Part of a small language model's weights.
Training: a variant of SOAP for these matrices, 489M tokens, 7464 steps.
Each number is 200 + 40 x the weight over the matrix's rms, rounded and kept within 0 to 999. Layers, rows and columns count from 0.

# layer 7 MLP down, 256x704, rms 0.237, rows 157-196, columns 352-527
210,230,190,118,144,247,225,187,167,137,181,173,200,201,151,190,174,250,233,194,220,193,275,278,270,263,192,221,208,145,187,183,146,197,250,168,178,161,211,247,198,136,195,237,125,200,263,174,244,139,220,169,173,196,279,215,164,216,257,237,173,231,181,226,107,225,218,216,237,201,149,194,181,220,171,183,193,219,174,146,165,175,177,180,264,182,219,174,145,212,169,92,184,141,193,229,222,248,188,149,282,167,180,202,202,183,199,155,129,214,304,235,208,229,185,223,171,179,169,176,342,235,328,138,194,142,32,168,210,174,138,124,198,181,244,190,210,138,128,240,120,211,159,173,186,277,177,184,183,216,229,221,189,227,229,191,210,209,202,238,217,272,167,241,267,140,136,144,219,159,253,186,240,187,254,242
266,188,135,189,173,233,193,272,238,197,189,201,290,225,157,205,183,124,215,236,235,212,201,131,260,226,177,179,241,194,290,240,177,239,182,211,179,241,285,195,206,237,210,238,188,165,210,173,259,249,169,216,239,248,199,126,168,159,218,263,233,176,196,160,180,145,165,98,114,136,247,215,249,206,233,265,227,211,156,184,283,202,193,218,184,240,174,288,153,194,232,177,254,156,176,161,274,216,248,203,213,236,210,201,192,246,208,241,204,162,148,152,98,206,241,157,191,160,180,237,187,250,184,188,240,220,174,124,275,153,220,168,247,197,169,133,202,231,151,190,214,273,135,218,228,204,214,206,186,210,144,248,175,206,191,180,209,176,134,247,254,214,224,138,232,257,213,180,245,203,133,220,185,212,163,174
121,197,218,194,206,188,242,198,198,177,195,145,159,230,159,247,259,169,104,211,199,232,169,248,208,266,194,225,210,235,188,174,198,184,123,166,169,222,191,203,291,264,217,190,214,166,231,189,106,153,141,231,218,192,189,269,122,193,260,188,229,152,158,238,233,187,202,166,257,167,137,195,249,205,189,232,173,152,222,238,170,199,174,239,171,204,164,248,118,180,208,128,211,150,235,254,222,158,151,234,186,238,150,192,174,213,159,217,139,190,223,172,228,273,211,114,252,261,213,252,197,255,241,227,162,198,208,234,221,198,220,224,287,243,149,212,176,179,169,208,266,225,201,260,279,221,187,153,217,201,141,211,215,197,199,182,243,175,173,219,154,228,190,113,223,171,170,151,249,211,201,203,247,233,212,260
204,182,178,240,143,235,160,198,155,226,177,192,180,283,173,210,189,179,189,227,254,262,155,190,202,199,195,221,249,196,127,206,253,192,230,235,212,228,175,206,249,185,245,140,161,140,183,195,212,172,197,195,264,214,240,216,159,182,221,192,236,210,193,210,245,160,188,140,191,193,189,171,199,221,217,203,254,233,185,207,150,291,154,242,217,127,220,151,230,179,226,229,259,218,156,192,196,174,187,226,194,188,322,159,225,257,185,211,189,184,172,188,234,129,172,146,188,142,197,140,164,195,185,187,204,245,263,195,210,179,207,175,158,251,245,91,235,183,134,196,176,159,149,266,193,173,213,171,211,138,229,222,199,196,279,238,195,189,206,242,135,288,163,229,210,119,128,187,193,229,230,146,247,163,246,197
195,197,174,121,184,210,217,144,242,133,168,238,147,161,165,249,235,215,202,192,256,206,201,254,229,269,246,247,114,155,199,246,135,204,183,227,229,218,186,229,221,202,199,154,157,136,223,198,188,231,258,154,193,184,206,205,207,179,175,166,171,242,166,150,188,248,113,193,198,230,170,220,194,192,186,196,162,189,197,223,111,143,197,293,266,232,189,216,196,206,193,164,155,176,220,190,235,201,104,180,207,171,202,181,233,203,239,164,234,183,250,185,168,271,247,216,159,286,229,128,266,186,264,243,205,110,209,256,218,254,172,268,119,67,214,225,203,202,133,223,160,216,175,191,183,205,242,157,197,206,224,158,156,153,181,223,177,193,126,243,204,184,202,212,267,222,135,191,188,249,190,288,217,213,200,184
178,211,236,198,240,200,198,169,185,255,250,188,206,235,217,216,241,228,242,223,234,129,244,190,197,210,177,230,215,217,253,190,224,161,191,125,237,189,210,205,224,214,67,198,267,104,192,176,190,243,259,129,174,188,179,218,161,140,188,217,165,241,220,213,240,208,233,203,233,236,211,193,233,247,257,267,197,193,209,268,227,216,244,214,168,206,192,200,208,222,209,213,195,203,226,228,143,236,213,121,190,195,121,183,184,204,276,208,251,166,152,143,205,210,172,211,182,230,214,196,228,171,177,227,179,211,250,165,224,115,216,179,231,203,240,234,259,183,288,181,198,152,172,151,220,176,161,170,183,226,193,189,274,161,148,181,178,220,123,183,282,169,228,209,119,164,155,212,94,149,223,174,219,165,258,171
246,190,157,201,161,181,269,219,253,221,247,157,236,227,273,226,195,176,168,295,241,182,219,207,207,189,219,129,218,181,139,176,246,172,244,204,129,164,212,162,172,209,237,185,219,195,213,176,194,229,236,233,244,182,193,171,280,143,216,204,205,181,153,172,161,221,192,201,105,164,132,174,216,201,220,186,211,229,236,179,230,241,260,278,130,238,258,173,246,225,236,180,196,210,183,197,136,200,224,239,250,168,292,253,125,150,212,234,227,173,195,241,152,168,176,152,186,174,218,182,258,182,205,246,185,174,214,244,213,142,210,182,230,186,196,208,191,225,196,215,267,134,211,200,218,258,192,182,176,218,184,209,221,245,176,145,186,198,165,254,212,193,272,222,210,175,178,208,227,167,250,150,205,225,219,218
247,254,244,247,247,243,242,229,185,214,136,261,207,251,238,175,183,203,169,188,180,245,187,204,155,226,224,193,189,194,236,187,202,226,252,144,219,185,247,197,261,201,211,257,249,152,242,231,112,132,180,258,149,168,156,165,225,161,241,193,181,269,201,201,234,186,204,181,188,244,191,119,136,183,210,208,163,146,234,193,258,155,153,160,230,192,231,109,249,207,133,236,182,289,163,208,189,179,198,219,214,193,218,166,186,135,217,252,279,202,207,217,219,242,161,171,236,253,166,248,177,198,224,178,218,157,214,232,158,176,209,226,193,184,238,298,172,210,220,177,236,221,231,172,222,200,190,295,155,208,194,211,162,176,204,226,202,121,226,182,261,233,236,249,157,208,130,177,169,266,161,158,207,174,297,261
217,113,290,214,143,140,82,313,246,201,179,222,65,264,279,161,134,89,161,244,277,235,152,224,130,179,152,155,150,221,276,239,261,257,225,184,134,177,281,124,247,271,213,302,158,162,266,201,236,162,185,101,235,157,206,146,189,139,187,214,220,229,268,256,212,185,218,288,305,66,277,73,207,186,145,195,94,307,200,175,97,205,293,218,194,242,139,166,256,96,276,225,247,240,138,250,264,154,207,188,182,239,163,279,262,195,193,197,185,142,72,125,220,204,151,206,143,216,109,141,194,171,220,220,352,221,176,276,173,285,155,212,180,170,221,196,284,79,187,178,262,199,177,230,245,184,255,227,218,222,166,200,161,148,294,268,166,150,209,215,194,247,239,206,254,120,260,200,163,201,171,184,167,201,118,240
149,186,224,196,251,187,203,195,215,169,180,250,291,283,212,223,203,228,234,175,225,191,171,189,213,199,170,195,170,192,208,191,189,173,156,261,234,196,182,211,150,115,203,160,138,108,242,157,244,133,149,157,179,172,177,259,242,256,181,132,127,189,135,230,161,241,196,196,197,243,224,180,186,167,203,235,218,175,131,214,250,267,172,214,255,174,187,191,297,241,100,186,183,126,214,214,256,173,212,181,157,243,210,172,126,144,150,151,114,264,198,209,184,172,190,195,173,244,225,231,233,167,235,178,273,184,198,196,224,212,163,277,156,239,173,134,199,156,208,153,243,160,178,178,184,143,255,152,198,200,218,185,122,191,224,133,180,235,178,194,216,153,208,258,177,230,185,218,170,211,142,197,211,169,195,225
200,219,197,167,96,166,191,200,191,204,217,115,189,263,212,144,191,269,230,217,269,181,184,237,242,234,183,173,174,169,172,136,245,224,221,217,243,188,252,180,152,261,175,158,147,266,187,186,167,159,234,191,175,224,178,242,227,167,300,250,176,216,191,231,271,188,215,103,259,252,188,209,233,226,281,331,112,197,196,270,190,161,123,235,243,195,240,185,114,218,167,220,135,264,134,208,155,199,196,225,234,206,77,165,212,170,228,141,231,246,212,88,221,209,195,214,178,244,191,210,150,261,220,184,202,219,116,194,218,235,179,192,231,190,195,189,262,214,215,165,256,148,165,205,230,166,135,254,160,202,218,222,152,178,256,183,205,102,204,193,221,229,208,266,208,230,171,253,241,186,153,248,224,247,247,205
173,168,202,194,207,210,278,216,221,300,244,229,151,210,191,191,186,161,211,148,175,192,188,198,185,234,127,201,270,224,204,240,250,178,212,204,215,197,148,197,223,187,234,168,202,164,214,286,176,217,204,179,175,140,239,189,217,206,248,219,150,246,132,177,203,237,144,195,206,213,250,205,228,224,202,197,209,200,158,136,208,165,200,220,203,222,245,172,85,119,269,191,203,222,202,191,162,202,181,185,170,280,250,289,157,232,208,177,238,272,196,201,241,186,224,286,179,173,268,170,176,264,196,217,177,199,149,220,215,197,211,231,203,142,174,176,220,193,221,139,227,141,178,169,218,248,182,131,170,222,183,191,230,161,187,235,159,222,224,174,175,198,149,227,203,235,187,147,159,216,223,287,214,218,214,192
198,185,191,142,193,245,223,206,176,195,258,190,176,206,230,158,133,241,203,147,181,199,158,180,217,193,184,268,146,143,153,231,278,237,147,203,192,137,201,124,227,155,231,218,196,265,233,192,244,239,160,223,152,183,189,281,199,189,309,146,176,147,216,223,176,209,215,192,242,176,220,211,189,188,169,274,216,194,203,190,253,224,113,109,196,223,166,229,100,185,232,166,203,202,299,241,222,200,257,186,178,200,231,255,206,229,173,170,194,196,265,254,242,172,232,211,214,218,199,207,184,174,218,237,151,164,157,226,314,226,244,129,202,193,218,226,203,232,109,185,264,170,116,240,244,229,245,230,186,223,190,122,243,168,203,215,193,236,230,306,277,219,249,214,192,226,213,239,229,131,170,226,188,273,202,191
182,144,164,158,257,176,181,187,157,149,174,193,158,248,206,201,223,224,200,189,231,266,89,215,154,175,183,156,209,177,267,229,180,232,169,207,196,156,227,178,217,155,134,226,174,237,186,229,175,202,192,196,210,237,177,161,181,230,228,208,184,236,295,153,193,247,185,274,221,198,240,220,211,201,157,192,155,190,141,226,169,170,165,226,215,152,152,225,190,256,160,264,267,187,178,159,209,178,205,167,130,226,181,332,112,181,204,227,211,194,183,249,220,266,256,202,279,183,194,227,163,277,230,276,220,217,155,209,240,203,177,203,191,275,174,138,174,243,210,213,267,160,220,243,286,204,236,182,151,173,210,217,201,119,256,265,181,203,220,128,218,120,164,219,136,225,296,175,210,177,198,226,240,130,198,219
167,259,186,258,290,201,144,197,242,204,265,151,198,237,210,167,228,154,192,242,148,226,202,133,178,209,182,142,201,198,237,225,171,132,240,187,222,231,233,202,167,208,252,133,192,236,216,231,201,271,197,183,206,236,183,168,227,242,199,222,188,235,184,153,182,228,244,165,314,238,251,223,202,193,261,197,240,95,209,195,244,99,198,258,157,224,144,222,213,201,163,237,229,152,124,220,173,196,169,140,225,204,110,110,155,260,166,188,228,138,179,168,281,207,224,161,182,169,166,204,128,242,159,176,140,233,227,149,220,244,152,177,248,194,149,148,290,207,239,198,270,208,146,240,228,153,218,235,169,231,144,121,187,229,212,198,222,147,225,166,235,162,243,132,259,157,245,214,158,214,138,281,167,183,208,252
169,135,167,278,219,170,241,202,171,209,135,321,166,180,178,169,241,209,274,183,167,233,208,213,205,156,215,226,193,180,254,175,267,242,205,180,207,205,260,247,197,212,178,193,182,176,175,169,200,171,188,159,222,204,192,242,238,232,229,223,186,228,278,200,180,215,141,183,198,209,204,277,234,187,219,144,153,189,202,162,172,177,131,220,179,193,181,221,201,81,264,114,249,215,168,199,191,220,230,244,203,222,253,219,185,164,185,178,102,164,227,182,216,160,264,253,263,181,148,262,178,177,199,211,205,188,170,214,193,138,159,193,226,216,219,176,211,184,188,205,168,182,220,224,165,183,204,219,262,207,175,230,192,194,227,203,193,223,184,178,225,174,177,175,195,245,237,261,197,193,173,220,196,232,162,168
191,199,258,297,210,191,272,223,193,265,223,211,234,227,158,226,172,182,219,198,181,201,171,166,186,165,117,222,188,151,150,151,210,233,158,193,204,197,213,155,239,198,191,81,135,154,176,229,218,149,224,198,238,199,158,121,214,229,173,208,174,200,127,210,102,205,276,165,167,308,191,209,193,154,193,205,110,201,221,257,245,220,181,148,207,165,201,139,243,233,205,199,137,163,220,155,194,261,209,138,238,192,260,237,141,168,190,239,178,185,179,159,146,160,207,185,82,174,245,179,204,151,219,145,161,179,180,236,183,151,172,146,210,228,124,191,171,145,173,251,192,260,230,182,106,159,272,186,230,272,188,141,249,209,191,177,212,201,203,162,209,150,219,232,232,206,225,189,226,257,152,240,247,192,222,228
181,175,138,195,204,201,175,255,227,288,171,260,195,262,205,150,293,199,194,252,154,258,172,173,162,157,204,218,251,236,264,245,209,267,241,205,226,220,135,198,220,238,160,234,185,202,222,267,216,255,178,140,274,176,203,183,244,199,194,215,199,230,222,148,227,213,181,176,163,202,199,262,272,170,248,186,95,209,220,176,243,180,209,214,160,213,223,183,254,191,233,179,211,189,290,239,183,209,252,212,213,180,184,193,270,139,235,155,285,195,218,183,170,238,198,222,182,171,253,270,189,203,151,243,190,154,196,223,167,223,227,251,194,287,235,211,269,197,236,129,234,149,148,157,197,198,246,196,170,191,228,245,235,196,179,218,206,176,178,182,154,236,174,137,247,191,259,147,246,228,172,228,163,250,192,168
199,220,171,209,186,155,234,190,246,215,126,178,195,201,207,234,198,203,147,216,163,228,208,220,206,182,200,195,174,215,177,163,220,193,193,267,196,230,163,282,289,198,142,283,216,280,163,208,216,127,269,230,168,256,246,247,183,238,153,184,187,128,233,195,174,147,196,227,221,171,236,220,155,182,233,228,148,140,233,172,249,218,157,301,226,260,233,208,228,256,185,218,237,230,255,289,263,188,215,226,165,216,221,210,142,209,241,166,205,231,181,217,312,187,207,190,220,258,239,197,171,201,179,172,198,192,204,246,126,192,187,223,212,167,230,259,198,190,243,146,250,208,246,191,179,179,198,173,160,184,166,223,245,164,145,138,292,109,212,231,166,165,203,250,239,225,185,215,173,263,221,217,221,187,233,135
200,175,198,130,272,210,240,105,160,260,127,224,196,101,123,205,251,142,218,281,192,156,219,225,192,238,208,238,263,174,225,207,201,208,136,166,145,229,208,190,167,161,217,243,203,284,73,203,275,180,245,235,194,136,246,156,172,207,235,142,226,270,188,251,209,228,198,191,259,180,203,173,246,141,216,203,205,211,244,258,183,190,237,243,189,157,287,228,167,158,259,140,181,139,160,211,142,259,201,141,235,219,173,156,186,269,201,198,212,271,221,233,236,164,197,190,171,163,185,209,180,151,271,227,242,155,219,232,184,164,165,248,199,143,238,155,276,212,206,192,291,229,230,188,198,137,182,226,192,159,169,261,245,159,190,226,217,204,216,146,163,206,193,163,224,182,218,177,205,239,208,228,165,204,205,227
189,221,268,169,228,206,208,226,200,146,188,137,197,203,184,183,143,252,230,221,201,201,309,196,187,258,221,162,143,213,199,141,176,142,204,133,223,192,229,237,208,235,227,193,232,203,214,206,230,188,222,137,172,189,235,230,286,218,239,168,264,247,197,266,190,142,223,165,170,283,141,215,219,154,203,156,202,128,170,205,201,178,184,246,201,227,111,190,189,236,189,193,237,181,139,298,210,219,141,154,249,198,199,211,211,191,177,221,113,195,132,286,179,220,222,160,154,291,183,178,250,235,179,215,253,110,222,209,171,196,248,279,191,104,249,201,234,171,209,286,230,106,221,231,168,128,233,211,163,221,101,178,169,243,183,241,177,187,185,164,248,257,181,200,241,269,177,189,243,164,232,194,185,142,244,230
252,188,242,143,215,196,199,166,235,239,179,209,164,241,236,221,230,184,161,242,198,100,169,204,251,117,210,169,251,200,158,193,280,234,170,137,101,259,176,174,158,118,195,228,256,237,237,200,209,150,156,196,279,214,169,287,237,238,266,205,173,206,174,231,167,191,206,89,155,231,155,197,274,240,183,132,266,198,214,231,231,251,252,252,214,205,192,241,260,175,269,182,207,170,182,191,212,206,171,268,176,204,244,247,196,177,229,153,219,202,214,259,265,177,220,191,185,148,215,228,144,191,216,232,244,216,182,150,161,161,225,150,190,207,187,224,160,233,204,116,274,179,165,175,157,206,206,145,171,190,172,143,217,284,181,207,208,305,166,233,214,233,180,228,248,209,189,234,239,153,158,233,253,175,188,221
277,250,193,226,225,225,248,188,266,148,168,117,149,172,188,149,181,168,202,300,190,216,178,158,212,182,255,142,197,228,198,146,265,172,231,164,190,225,207,232,206,152,165,205,204,138,263,148,189,163,172,195,211,178,104,223,179,231,225,223,252,228,292,226,201,172,210,196,210,264,213,224,269,213,110,159,276,238,187,240,238,234,184,182,140,203,257,213,217,193,214,185,139,283,123,206,126,234,247,235,258,117,218,242,215,255,190,190,202,165,222,289,264,235,249,169,243,250,202,225,251,282,121,249,205,242,149,162,193,226,200,195,205,251,235,190,249,182,207,194,229,156,267,199,196,239,234,208,188,228,156,266,149,191,188,127,223,201,235,187,158,184,233,286,238,173,213,226,240,166,206,123,142,124,204,153
209,190,243,195,226,225,215,193,234,182,227,197,269,122,208,198,188,232,163,205,203,194,202,234,195,246,224,231,273,263,196,195,175,182,146,116,184,181,231,185,250,249,206,171,238,251,50,267,145,169,256,217,147,204,197,138,240,252,198,185,157,182,187,239,187,247,177,155,176,153,169,199,164,154,194,118,231,185,235,193,231,166,237,204,162,161,163,230,201,206,267,265,210,181,254,169,194,256,240,257,199,183,181,224,196,158,169,146,199,225,195,203,269,237,215,238,151,176,190,210,189,251,197,190,260,174,211,171,165,158,190,255,181,219,196,159,213,149,170,199,162,234,145,188,157,168,206,259,149,208,193,234,132,189,191,193,178,147,210,172,177,152,171,118,218,129,159,247,235,163,183,218,161,171,169,175
234,199,201,240,134,230,290,220,188,163,171,163,193,192,167,172,173,236,170,213,205,231,113,241,235,141,190,224,256,238,178,156,274,250,186,302,155,177,247,179,252,232,247,283,196,120,226,208,224,223,125,240,141,266,139,147,270,195,121,248,210,150,254,239,174,247,193,210,255,197,177,174,208,229,166,218,254,218,187,87,194,208,202,231,236,181,226,291,202,138,185,285,265,201,216,143,120,171,203,206,194,124,136,174,144,156,220,188,137,162,151,217,292,178,219,238,211,180,268,217,240,232,234,181,238,244,185,206,187,191,217,215,176,204,150,283,268,173,178,258,224,181,137,164,221,212,210,259,176,205,171,139,251,196,214,170,133,174,161,226,219,253,221,231,233,290,249,175,279,171,142,221,209,160,111,125
228,273,242,207,210,147,187,237,221,166,220,280,171,197,241,229,215,221,214,160,192,178,209,223,159,233,147,123,186,224,228,222,179,184,191,181,229,266,215,174,185,229,261,92,174,259,169,163,204,182,216,185,201,212,217,222,170,200,201,202,197,217,200,215,222,201,265,242,229,157,152,211,195,172,215,193,180,273,213,164,261,160,239,219,211,173,183,173,120,166,167,164,246,183,167,193,106,303,185,247,155,141,202,211,246,185,154,196,173,202,272,175,292,229,239,185,240,152,215,183,190,133,141,185,201,171,189,163,274,214,257,170,250,238,208,201,192,247,225,165,245,206,157,185,175,157,195,241,182,242,235,165,215,191,206,194,190,245,239,200,261,207,264,261,210,202,179,217,246,112,203,148,191,171,248,239
203,215,233,210,194,196,259,175,186,197,220,202,183,196,220,269,141,209,183,194,203,143,217,271,213,218,202,135,220,194,219,251,146,238,214,143,208,242,177,219,254,234,225,177,192,192,215,232,210,135,200,239,201,234,250,180,200,141,189,276,124,221,259,168,180,188,240,235,209,238,202,202,207,217,204,219,216,157,264,131,241,216,193,259,165,155,226,218,154,250,168,207,207,162,229,281,227,178,194,185,152,164,187,251,201,262,253,227,184,177,208,259,219,206,205,163,280,246,191,215,189,219,202,181,237,248,250,147,179,220,192,210,112,147,193,161,153,180,182,184,169,210,205,193,234,159,269,221,271,215,232,220,164,227,166,216,158,169,213,210,153,240,173,207,226,167,172,215,176,133,132,220,164,248,180,124
275,248,225,181,208,204,200,162,249,219,307,223,151,160,212,203,189,220,145,224,207,174,235,216,183,140,194,156,153,174,225,220,208,157,202,231,234,215,208,208,158,147,223,238,190,149,255,209,221,217,228,183,273,228,198,101,208,170,130,146,194,199,170,219,185,216,139,215,197,201,213,189,231,210,218,176,185,243,158,162,144,159,184,225,267,227,186,166,279,187,229,256,218,216,134,161,202,167,214,261,238,193,189,290,188,195,186,270,255,164,231,173,272,241,208,213,168,236,159,216,298,217,285,241,208,217,185,201,126,155,287,181,271,224,202,148,301,200,239,262,278,146,155,168,278,230,224,156,195,171,239,200,184,241,219,226,191,223,194,156,225,174,214,179,136,167,186,149,256,182,259,269,130,169,228,132
192,280,230,171,206,154,197,149,176,205,166,156,239,217,174,272,178,274,201,235,253,186,191,160,198,189,199,208,197,235,248,154,274,254,246,137,212,260,170,185,222,234,197,164,209,189,154,289,150,239,226,242,165,177,149,173,216,196,243,202,134,190,192,190,199,226,247,295,195,201,216,193,168,250,188,215,199,133,229,198,193,163,223,263,215,126,211,210,181,151,236,193,252,141,189,241,206,230,245,233,207,182,202,210,256,134,203,176,205,159,174,187,245,194,207,254,211,249,174,228,232,139,284,221,219,189,293,164,234,204,181,189,190,120,172,226,197,234,192,203,213,240,168,157,218,272,205,193,158,135,221,211,222,176,183,210,271,215,152,212,161,217,238,154,166,163,268,203,236,237,273,292,309,178,212,240
188,197,143,205,184,268,198,163,241,161,177,146,197,211,236,246,194,294,223,151,216,171,160,230,160,229,184,181,162,154,250,234,143,202,198,175,167,183,194,203,115,232,258,260,250,270,209,217,171,222,184,209,225,171,148,254,198,200,232,248,177,239,266,219,159,207,185,204,139,208,196,202,172,169,218,168,164,227,188,158,248,146,191,108,189,213,225,223,160,138,185,237,138,168,167,168,181,251,242,192,207,187,172,208,165,177,210,214,159,157,185,242,204,216,150,141,195,208,251,278,219,240,263,254,163,150,238,245,216,178,199,226,202,188,166,222,198,182,167,217,147,214,258,195,296,126,202,182,248,233,165,275,98,245,246,131,218,173,229,278,174,215,199,162,252,123,139,216,208,192,203,109,180,176,215,257
210,255,223,160,224,231,168,215,172,125,227,148,200,205,208,163,286,287,219,193,206,138,139,257,213,214,240,147,144,206,270,152,222,176,191,219,188,243,139,183,219,177,187,171,202,149,251,120,257,170,209,232,175,217,209,197,296,234,245,197,256,260,172,203,169,202,165,204,253,175,246,187,201,223,150,237,244,190,179,190,162,181,244,160,194,172,153,187,281,189,173,130,224,143,169,118,187,172,191,229,203,201,225,288,176,200,173,183,225,203,226,187,185,154,157,188,217,245,297,208,186,179,180,238,235,147,328,267,239,154,229,158,221,234,278,155,163,269,265,185,194,199,220,180,197,218,236,250,211,237,232,182,235,284,149,232,157,219,168,266,220,203,133,187,182,135,103,171,189,189,162,224,145,165,200,230
167,176,217,186,251,77,236,175,125,238,190,192,217,170,203,208,203,188,209,258,212,226,121,181,164,231,230,162,164,201,225,232,252,204,126,145,184,213,189,286,170,136,247,105,266,214,264,233,206,224,193,248,215,189,235,172,271,170,211,189,277,142,196,229,153,227,245,181,172,167,238,281,210,211,173,214,240,168,267,206,167,192,214,168,232,239,263,225,220,167,215,169,172,259,259,224,182,147,235,300,143,267,155,141,157,129,135,209,170,177,150,206,237,153,209,223,133,289,174,197,279,185,234,239,214,179,161,177,212,206,203,223,189,243,256,163,159,128,210,214,162,100,159,195,233,134,221,206,166,199,197,209,206,152,210,176,172,201,227,212,199,108,324,169,214,261,240,200,200,198,265,218,211,216,95,215
271,128,265,153,186,149,237,196,202,179,198,215,198,239,130,150,129,211,205,166,191,232,174,207,159,203,169,259,211,153,143,115,225,188,133,242,278,177,199,164,106,218,116,146,174,242,196,269,265,187,162,226,167,176,188,206,215,161,203,136,167,203,209,190,221,173,251,224,267,188,188,175,125,189,156,102,185,134,214,191,144,261,181,158,180,227,195,252,165,181,139,220,105,151,212,173,192,194,186,160,282,188,193,201,163,236,204,127,171,197,247,205,123,218,179,111,256,165,227,162,171,174,197,193,159,111,268,295,224,115,163,200,166,214,158,190,214,254,191,196,175,181,118,330,105,188,181,212,131,203,166,240,212,219,204,194,227,178,222,198,188,264,218,238,194,185,201,222,194,180,210,206,204,246,201,175
210,228,160,130,158,223,163,205,177,175,208,175,236,131,177,197,254,235,168,185,175,184,178,240,138,198,215,188,225,175,218,191,219,221,181,188,203,225,214,123,188,174,250,216,204,230,220,200,202,219,141,222,186,104,179,227,177,159,223,249,274,199,259,187,247,165,199,206,171,185,205,182,183,238,200,215,120,180,198,202,228,157,198,278,122,230,174,116,186,165,191,220,222,236,188,164,180,179,223,219,201,203,185,239,234,178,132,253,185,201,134,260,290,191,165,257,183,197,174,220,169,208,171,201,148,247,200,247,213,187,265,191,176,228,214,195,177,215,142,109,162,177,199,151,233,227,219,165,190,192,215,172,203,231,124,166,176,183,158,128,169,256,178,165,204,192,177,234,209,169,211,220,261,154,264,296
192,215,181,179,139,234,202,271,199,162,159,199,175,157,170,164,259,215,200,197,230,216,247,257,234,234,251,188,169,146,160,169,236,271,183,159,168,222,151,217,282,245,199,184,182,189,118,161,226,235,188,294,265,179,169,122,222,236,196,238,194,183,231,209,291,201,196,158,236,204,220,148,246,190,257,170,197,200,167,180,198,230,190,197,223,166,187,157,212,169,216,125,153,261,162,213,222,193,195,177,211,214,158,206,207,238,225,276,237,240,271,136,197,252,188,217,195,173,214,231,246,226,135,178,206,206,211,212,171,175,202,213,199,179,149,220,199,216,188,236,178,289,178,241,173,236,205,219,191,138,233,185,137,185,238,196,238,181,208,236,268,221,181,170,196,143,155,205,223,206,292,155,270,145,232,177
171,170,192,182,157,203,265,172,195,275,230,290,228,223,185,146,240,218,227,208,239,182,140,149,204,137,176,124,202,191,233,203,224,214,241,180,186,206,149,194,192,154,143,193,185,172,147,239,200,253,207,227,184,191,225,179,195,126,273,229,169,189,255,206,93,252,209,172,266,220,221,261,242,199,162,248,242,147,212,250,166,225,251,181,196,238,199,174,177,166,274,198,245,278,207,224,226,142,198,195,145,221,180,238,232,203,234,99,184,237,214,99,217,241,187,195,264,180,224,208,161,170,205,177,151,238,229,190,200,242,137,165,151,202,156,120,173,233,201,209,194,271,188,215,198,223,153,254,153,154,166,203,145,195,188,203,234,175,217,177,266,300,238,224,221,191,212,248,186,272,267,122,228,151,185,238
250,120,156,245,183,195,181,192,202,146,203,202,213,172,176,258,184,334,108,146,241,251,223,203,156,156,196,176,244,218,277,202,131,195,166,235,126,277,125,199,196,131,156,279,226,180,254,217,192,202,244,180,189,243,242,152,238,172,210,239,232,160,154,240,194,225,195,233,190,178,188,183,254,214,157,243,176,208,196,153,221,137,209,229,172,222,167,187,217,182,274,198,160,288,324,228,170,170,177,220,254,78,139,211,257,118,151,148,197,278,154,222,193,197,259,220,178,182,178,273,258,164,173,171,185,257,258,167,177,173,159,219,143,182,211,207,179,200,148,118,238,233,133,198,227,268,172,174,171,225,189,225,195,167,214,190,236,203,200,224,204,184,246,184,300,189,265,189,184,156,201,212,170,158,191,168
193,178,209,196,230,214,214,221,212,195,216,201,290,157,221,194,203,220,246,195,183,200,201,209,243,233,267,364,267,198,218,207,116,245,132,230,226,266,209,228,216,223,181,176,178,162,284,203,183,121,193,309,207,190,202,239,120,190,207,206,205,210,232,221,209,234,207,214,168,182,168,194,216,247,193,194,138,233,262,286,214,225,240,194,179,192,172,140,185,254,245,210,225,169,175,246,177,159,233,157,246,266,155,256,258,154,168,195,174,242,218,263,246,231,219,201,236,222,207,191,195,205,204,162,175,241,179,223,227,163,110,231,151,229,202,187,214,225,254,235,198,242,225,251,137,158,205,204,149,222,150,179,192,161,123,172,128,239,205,146,206,191,230,199,235,210,175,147,196,156,200,173,211,203,234,275
154,221,254,178,174,166,216,166,231,172,176,195,199,179,230,185,219,277,175,167,197,229,177,153,208,214,205,173,152,169,161,231,119,173,228,79,208,213,269,216,170,206,232,227,227,197,219,144,189,185,181,268,236,186,225,226,157,144,238,230,219,254,250,203,201,250,143,210,232,200,101,150,195,198,128,258,187,216,176,259,206,183,194,205,232,191,145,172,191,206,158,191,155,169,241,195,274,153,117,198,177,235,212,210,242,280,237,120,184,235,303,273,152,243,199,237,212,159,262,195,225,198,167,183,205,153,218,269,276,143,241,176,209,236,168,186,203,186,227,199,226,157,245,185,266,215,195,192,198,202,184,328,133,152,238,191,227,137,218,192,199,67,148,203,137,189,128,271,182,150,158,273,195,210,204,210
237,242,172,183,185,170,188,160,196,161,154,197,196,228,227,193,213,175,205,140,154,159,186,179,210,222,208,227,208,218,180,222,198,284,215,223,252,243,202,109,202,182,205,111,207,232,162,271,217,181,176,136,317,137,170,243,201,148,231,268,228,160,140,169,199,217,226,193,214,160,184,128,199,219,223,234,305,295,194,174,222,218,188,213,157,225,207,206,207,159,193,219,198,143,156,241,202,148,184,187,200,189,251,197,137,180,173,177,214,204,185,228,213,220,229,165,241,198,134,223,187,197,158,142,162,221,221,186,155,199,236,240,185,201,237,98,185,201,217,198,188,184,211,193,213,166,134,195,199,175,241,187,183,216,195,200,222,252,119,250,175,222,204,239,150,197,242,178,128,274,185,211,223,245,276,178